{
  "n_layer": 11,
  "d_model": 96,
  "n_head": 2,
  "n_kv_head": 2,
  "head_dim": 32,
  "d_mlp": 256,
  "vocab_size": 6059,
  "activation": "swiglu",
  "norm": "rmsnorm",
  "norm_place": "pre",
  "norm_eps": 1e-06,
  "positions": "rope",
  "rope_base": 148000.0,
  "rope_fraction": 0.5,
  "qk_norm": true,
  "attn_scale": 0.251,
  "bias": "none",
  "tie_embeddings": "early",
  "parallel_block": false,
  "extras": ["local attention windows", "shifted keys", "gated attention", "exclusive self-attention", "value residuals", "hashed n-gram embeddings", "learned residual scales", "capped logits"],
  "init": "normal",
  "init_std_qkv": 0.0688,
  "init_std_o": 0.0,
  "init_std_up": 0.0688,
  "init_std_down": 0.0,
  "optimizer": "muon_variant",
  "lr": 0.0149,
  "lr_mult_down": 3.0,
  "beta1": 0.95,
  "lr_head": 0.0258,
  "warmup_steps": 53,
  "schedule": "wsd",
  "decay_fraction": 0.78,
  "decay_shape": "linear",
  "final_lr_fraction": 0.0,
  "batch_tokens": 32768,
  "seq_len": 1024,
  "doc_mask": true,
  "train_tokens": 113600000,
  "steps": 3467,
  "dataset": "wikipedia_en"
}
Each number is 50 + 15 x the weight over its row's rms, rounded and kept within 0 to 99. Layers, rows and columns count from 0. The size before them is the row's rms in percent of the matrix's.

# q: layer 7 attention query, 64x96, rms 0.195, rows 34-63, columns 0-47
# k: layer 7 attention key, 64x96, rms 0.196, rows 34-63, columns 0-47
# v: layer 7 attention value, 64x96, rms 0.2, rows 32-33, columns 0-47
# o: layer 7 attention output (transposed), 64x96, rms 0.335, rows 32-33, columns 0-47
q34 022:53 45 60 39 44 55 30 52 55 60 65 27 39 60 54 60 53 58 44 67 26 63 51 36 29 57 35 51 46 37 66 53 22 46 38 41 38 33 32 73 61 28 47 60 44 36 52 60
k34 022:63 35 37 22 67 60 54 21 53 55 50 55 34 42 35 75 64 47 51 66 28 27 25 55 62 49 36 57 53 54 37 56 78 54 38 38 18 35 33 58 68 54 54 36 41 47 41 58
q35 037:41 48 65 53 40 84 70 44 39 49 49 58 73 32 57 38 61 47 64 52 55 27 44 39 58 54 48 43 53 67 59 55 70 37 77 72 64 57 55 32 22 79 67 58 55 76 35 51
k35 035:32 46 67 63 28 52 50 69 53 52 73 32 70 43 61 40 48 56 45 51 74 77 63 39 38 55 52 42 46 52 75 47 19 53 49 78 79 67 64 32 27 42 64 55 57 38 58 65
q36 039:58 57 28 67 76 25 39 44 62 55 42 50 43 78 41 51 49 56 55 35 45 59 58 69 49 57 32 57 41 39 34 55 44 55 15 40 46 35 60 79 70 27 24 36 37 14 57 65
k36 053:83 58 21 29 66 70 57 18 24 36 41 38 34 62 47 49 73 56 53 38 31 22 48 63 50 46 43 50 47 40 34 57 83 42 53 42 42 47 62 86 55 52 25 44 39 45 22 60
q37 035:57 62 41 00 81 62 37 52 39 58 67 59 60 63 52 54 38 48 48 31 54 51 53 28 36 41 55 55 41 46 59 52 56 52 52 59 69 20 59 66 45 41 58 57 69 63 54 43
k37 046:56 60 53 35 61 69 45 32 37 59 48 44 47 64 66 54 48 73 70 64 79 45 61 34 75 46 36 67 38 59 65 70 61 33 35 71 51 49 45 67 33 39 52 69 59 35 37 52
q38 033:50 55 33 59 23 69 17 69 45 78 31 61 68 38 61 72 56 66 62 50 41 79 53 63 36 55 32 68 66 44 71 61 20 46 30 59 46 40 26 47 59 51 76 33 67 44 62 28
k38 043:63 47 27 27 57 78 42 43 14 83 57 32 70 50 57 52 60 71 48 30 36 51 36 59 12 56 29 58 40 62 47 50 34 63 48 50 34 41 62 71 46 46 43 31 54 37 55 48
q39 032:49 42 45 64 46 82 56 28 62 33 41 49 37 33 45 32 71 36 42 35 45 28 45 64 65 46 44 22 42 70 56 50 29 26 28 58 53 34 33 83 42 65 63 40 42 69 56 26
k39 037:42 75 33 85 40 54 57 22 57 58 37 45 58 32 48 41 66 43 36 35 59 55 42 67 53 71 66 43 27 46 93 59 71 30 20 68 71 49 38 73 29 49 27 20 62 58 64 48
q40 001:19 37 56 43 30 59 47 52 65 72 31 33 63 53 69 52 49 32 43 63 70 47 57 58 69 66 65 58 57 62 82 54 41 30 76 49 36 53 07 53 32 40 72 47 52 46 40 44
k40 002:36 46 36 31 54 59 47 63 34 60 60 60 43 65 65 52 37 00 29 51 37 58 21 45 52 37 36 51 42 54 63 47 61 59 70 83 33 49 14 43 65 54 47 45 49 55 35 47
q41 001:42 46 48 54 19 23 65 50 39 41 76 57 81 60 40 56 35 58 41 35 58 29 71 64 41 41 48 65 39 45 16 50 51 70 72 64 32 18 35 79 50 54 51 35 49 46 46 47
k41 001:61 27 37 27 45 86 26 15 38 20 62 57 31 57 45 65 63 69 57 41 46 32 71 65 67 54 43 57 65 35 50 41 20 40 41 52 58 56 65 61 53 63 61 41 39 49 62 64
q42 017:19 41 71 69 32 89 62 49 59 56 44 62 75 63 55 33 49 70 51 43 58 21 57 28 60 39 51 37 47 59 70 54 58 36 62 76 69 40 63 44 26 73 69 56 42 60 44 44
k42 009:36 54 48 73 36 46 62 44 34 59 53 67 52 59 55 35 33 55 50 40 46 41 42 85 41 40 62 59 61 71 52 51 70 85 63 64 65 66 65 28 60 20 41 59 64 38 65 20
q43 021:60 75 35 37 80 14 38 40 53 48 28 88 70 72 39 61 48 62 41 48 70 50 38 50 55 47 48 58 55 47 18 29 46 68 44 40 63 55 55 47 54 49 50 30 57 50 72 49
k43 021:68 45 36 03 61 68 48 26 49 43 66 39 34 44 64 66 58 49 52 73 62 37 29 53 58 56 27 69 46 61 41 48 52 31 45 49 27 45 20 59 71 60 64 33 34 28 33 75
q44 041:57 31 68 67 19 58 74 19 42 53 72 27 45 57 51 24 63 53 43 56 18 39 64 55 72 47 57 22 59 50 47 55 72 36 24 52 17 46 43 67 77 47 36 54 37 34 63 36
k44 051:10 14 67 99 40 51 80 45 89 56 55 56 47 49 29 53 49 38 56 44 38 57 62 50 62 50 46 42 65 51 53 52 54 49 46 56 56 39 63 31 73 50 62 55 54 69 63 33
q45 033:59 52 22 68 37 59 29 33 53 45 62 56 66 27 70 39 76 71 75 41 22 41 47 57 39 82 26 33 69 44 62 41 59 57 40 73 50 58 37 37 54 51 48 56 59 19 64 38
k45 034:54 55 31 43 22 77 36 40 37 58 67 31 54 42 79 31 67 50 46 43 21 38 59 57 32 68 44 28 68 60 38 58 48 39 27 56 39 50 61 68 72 76 46 50 56 16 54 48
q46 031:37 44 39 24 30 31 25 48 73 35 36 73 62 46 46 50 60 59 58 72 61 63 46 52 51 72 57 43 50 49 71 21 25 40 44 44 45 62 14 53 28 66 40 75 54 63 59 52
k46 051:23 59 56 59 17 25 29 58 77 50 52 59 47 56 40 53 46 51 54 75 64 77 51 53 63 61 63 65 55 43 77 51 50 31 29 46 55 57 14 32 42 63 48 64 58 54 64 38
q47 042:45 53 25 56 36 28 42 95 61 50 44 63 68 36 44 77 55 52 50 60 59 65 71 32 59 54 52 45 52 43 63 51 11 37 45 35 55 56 22 56 34 29 89 31 71 39 53 41
k47 051:15 47 37 62 43 37 21 93 67 67 63 35 57 52 40 69 35 45 43 41 50 78 51 60 46 69 56 57 49 43 60 52 32 60 57 31 68 49 34 41 37 29 90 41 60 54 76 30
q48 137:60 61 60 43 28 42 75 66 41 56 50 55 35 43 71 52 48 22 37 77 47 66 91 56 62 62 50 48 55 37 55 68 71 54 36 55 64 84 69 38 70 66 41 40 67 55 58 54
k48 138:61 64 60 42 28 41 76 63 42 54 52 56 35 44 70 51 49 21 36 76 45 67 89 54 60 62 47 48 55 38 55 69 72 55 35 54 63 86 68 39 71 65 43 39 65 55 58 54
q49 140:71 49 60 45 66 50 47 53 61 51 63 48 53 42 52 26 47 60 37 41 53 49 36 39 29 49 63 42 50 40 56 73 89 28 51 55 54 40 40 36 63 37 45 58 49 57 54 40
k49 139:70 49 58 46 65 50 45 54 61 50 64 44 53 43 52 28 48 59 38 41 53 50 36 39 29 51 63 42 49 40 56 73 87 28 50 55 55 41 41 37 62 36 47 60 51 56 52 40
q50 139:47 58 29 76 67 17 47 48 25 57 61 39 43 42 34 34 27 51 78 27 42 26 84 58 83 36 32 33 50 60 75 64 27 70 36 53 74 46 50 44 55 38 18 59 55 41 63 24
k50 140:48 57 29 75 66 20 47 50 27 55 58 39 43 41 35 34 28 53 78 29 41 24 83 58 85 36 33 31 49 61 74 64 28 70 38 54 72 43 52 44 55 40 18 60 54 42 62 24
q51 135:39 76 42 42 47 58 48 39 62 61 54 59 37 59 35 38 14 62 52 66 57 42 19 20 68 63 65 53 46 24 51 40 44 57 64 57 59 47 87 60 42 71 53 74 71 68 40 25
k51 134:38 74 44 41 48 60 49 39 62 62 53 61 37 61 36 39 12 63 51 67 58 41 19 22 69 61 63 53 47 25 52 39 40 57 64 57 58 46 87 60 41 74 53 73 68 65 39 26
q52 144:44 53 52 32 60 53 64 54 42 90 37 33 51 40 47 86 48 45 42 36 43 63 36 51 32 57 53 58 21 25 60 49 43 43 52 26 36 71 57 50 53 88 32 65 58 48 60 73
k52 141:41 52 52 31 58 52 62 54 43 89 37 33 48 38 47 86 48 43 43 34 44 61 35 53 33 58 54 56 21 26 60 48 42 42 52 27 37 72 57 49 52 87 33 65 60 49 62 73
q53 143:49 63 61 50 70 51 40 34 42 75 60 57 33 50 46 45 61 66 54 60 70 55 31 69 50 48 46 48 65 52 43 57 14 62 42 65 51 89 42 68 75 23 64 58 61 19 46 65
k53 144:48 62 59 49 68 49 41 36 40 73 62 55 33 52 44 46 58 65 54 58 70 58 32 68 48 48 45 48 64 52 41 55 14 61 43 65 49 91 40 68 77 21 65 58 62 19 46 64
q54 137:55 47 72 75 68 32 57 73 49 43 48 48 38 39 23 75 54 26 55 43 36 43 20 42 39 62 64 58 65 54 49 58 33 48 30 66 62 32 43 51 75 55 58 48 75 15 38 37
k54 136:53 44 74 73 69 33 54 72 48 42 48 48 39 40 24 74 53 28 52 43 37 43 19 44 40 63 63 58 65 53 48 59 33 49 28 65 63 32 43 51 75 55 60 50 74 12 38 34
q55 149:48 79 68 69 48 48 46 72 38 32 39 24 44 50 36 59 27 66 59 52 66 35 44 55 61 70 56 47 64 63 28 34 60 62 65 40 61 50 26 58 42 30 57 38 30 38 70 52
k55 145:48 76 68 71 47 49 47 72 39 33 38 24 44 50 35 59 29 64 59 51 65 34 43 54 63 69 55 47 63 62 28 34 62 61 65 42 60 49 27 59 42 29 59 38 29 40 72 52
q56 147:31 65 39 42 28 35 61 47 65 47 34 36 55 33 78 68 55 46 53 50 81 22 55 89 58 74 41 75 78 84 30 52 65 55 42 46 24 56 64 33 47 49 50 66 51 48 55 40
k56 145:31 65 37 42 32 36 62 45 64 47 34 36 54 33 79 68 57 47 55 51 82 21 52 89 58 75 41 76 79 85 30 52 61 56 41 46 26 54 63 32 47 48 51 66 51 49 53 40
q57 136:45 63 60 23 30 62 47 23 78 45 37 49 28 57 25 73 63 43 60 57 47 53 78 51 48 41 77 39 61 53 76 56 38 47 64 19 41 51 67 53 38 67 36 47 70 37 47 54
k57 135:45 62 60 25 33 61 47 25 78 48 34 50 26 58 23 72 65 45 60 57 46 52 77 48 47 41 75 41 61 54 75 56 39 47 65 19 42 51 67 55 37 67 37 47 72 38 45 52
q58 144:48 53 30 40 40 66 80 40 13 57 48 67 66 64 56 63 63 52 30 65 38 48 55 56 41 59 42 52 35 51 55 37 46 62 41 77 44 20 51 52 76 31 47 33 46 55 52 74
k58 141:47 54 32 37 40 65 79 38 12 57 50 68 67 65 55 62 64 53 30 66 37 49 53 58 42 59 41 52 36 51 55 36 49 61 43 76 43 20 51 52 78 31 46 32 45 54 51 73
q59 133:32 40 56 43 54 62 37 71 49 31 62 62 39 52 53 61 51 39 40 79 24 02 45 53 59 32 38 50 68 53 37 35 29 43 46 37 70 51 66 62 44 65 63 44 46 44 62 61
k59 128:32 41 55 43 49 63 40 68 51 29 64 60 38 52 53 60 49 39 41 79 24 01 46 52 59 32 40 50 69 52 39 34 30 44 48 38 72 52 67 65 45 65 61 42 45 45 62 60
q60 143:64 49 33 60 43 59 56 40 64 33 42 57 70 40 74 44 30 62 32 59 45 59 46 35 56 38 56 46 44 60 61 51 35 49 44 38 33 61 81 66 57 59 52 77 57 41 45 35
k60 143:64 49 32 59 44 60 56 40 64 33 43 57 69 40 74 46 31 61 32 59 45 59 45 35 55 36 55 46 43 59 59 51 38 51 46 38 35 61 80 64 56 58 54 79 59 40 43 34
q61 140:69 19 48 63 63 32 62 73 59 39 41 28 39 53 42 42 90 72 47 61 47 46 54 04 62 54 49 65 28 42 52 43 35 39 54 54 48 61 45 48 47 32 45 50 61 65 16 28
k61 138:68 21 48 60 63 31 60 72 59 39 41 28 40 53 41 42 90 71 48 61 47 47 54 02 61 53 48 67 29 43 51 42 39 38 55 54 48 62 45 47 45 31 46 52 60 67 16 27
q62 136:57 45 51 67 50 34 44 38 22 43 43 45 43 44 49 46 44 36 52 30 46 53 17 22 80 35 57 67 82 41 49 42 55 52 44 48 40 45 54 33 53 55 36 60 39 38 37 50
k62 134:57 44 52 66 52 34 46 39 21 43 44 44 42 44 48 45 46 39 53 31 44 53 16 19 80 35 56 67 81 40 48 41 56 51 44 49 40 43 54 35 51 56 34 60 39 39 36 50
q63 142:63 28 44 32 46 38 55 55 50 63 53 42 61 52 60 64 24 48 56 65 53 18 36 57 52 21 33 33 57 57 62 53 79 36 51 72 58 70 41 49 49 53 24 13 80 43 36 29
k63 141:61 31 43 32 46 39 54 58 51 62 54 42 62 51 58 64 25 46 55 64 55 20 35 58 53 21 33 33 57 57 62 53 80 38 52 72 57 70 41 50 48 54 23 13 82 46 35 29
v32 084:57 64 47 71 60 54 33 48 37 64 52 25 61 62 61 54 62 42 80 48 57 54 52 40 50 71 20 70 59 65 35 62 66 37 39 36 67 54 27 36 67 48 62 50 25 38 68 32
o32 104:43 56 33 59 31 37 69 39 25 47 55 77 72 47 81 26 53 00 32 69 60 44 44 67 61 55 53 36 49 63 70 19 36 29 43 50 44 53 62 35 51 55 38 49 45 45 62 62
v33 108:54 57 60 59 46 40 44 35 37 36 77 40 35 56 37 81 57 49 75 43 44 54 67 38 88 50 29 39 52 39 46 65 86 50 23 79 53 54 48 41 72 31 70 51 60 54 42 38
o33 085:38 72 32 72 27 70 20 41 29 29 43 65 52 59 36 50 49 58 74 49 43 42 38 50 60 59 30 55 43 51 20 18 50 53 73 32 57 36 52 64 66 70 40 65 75 47 46 44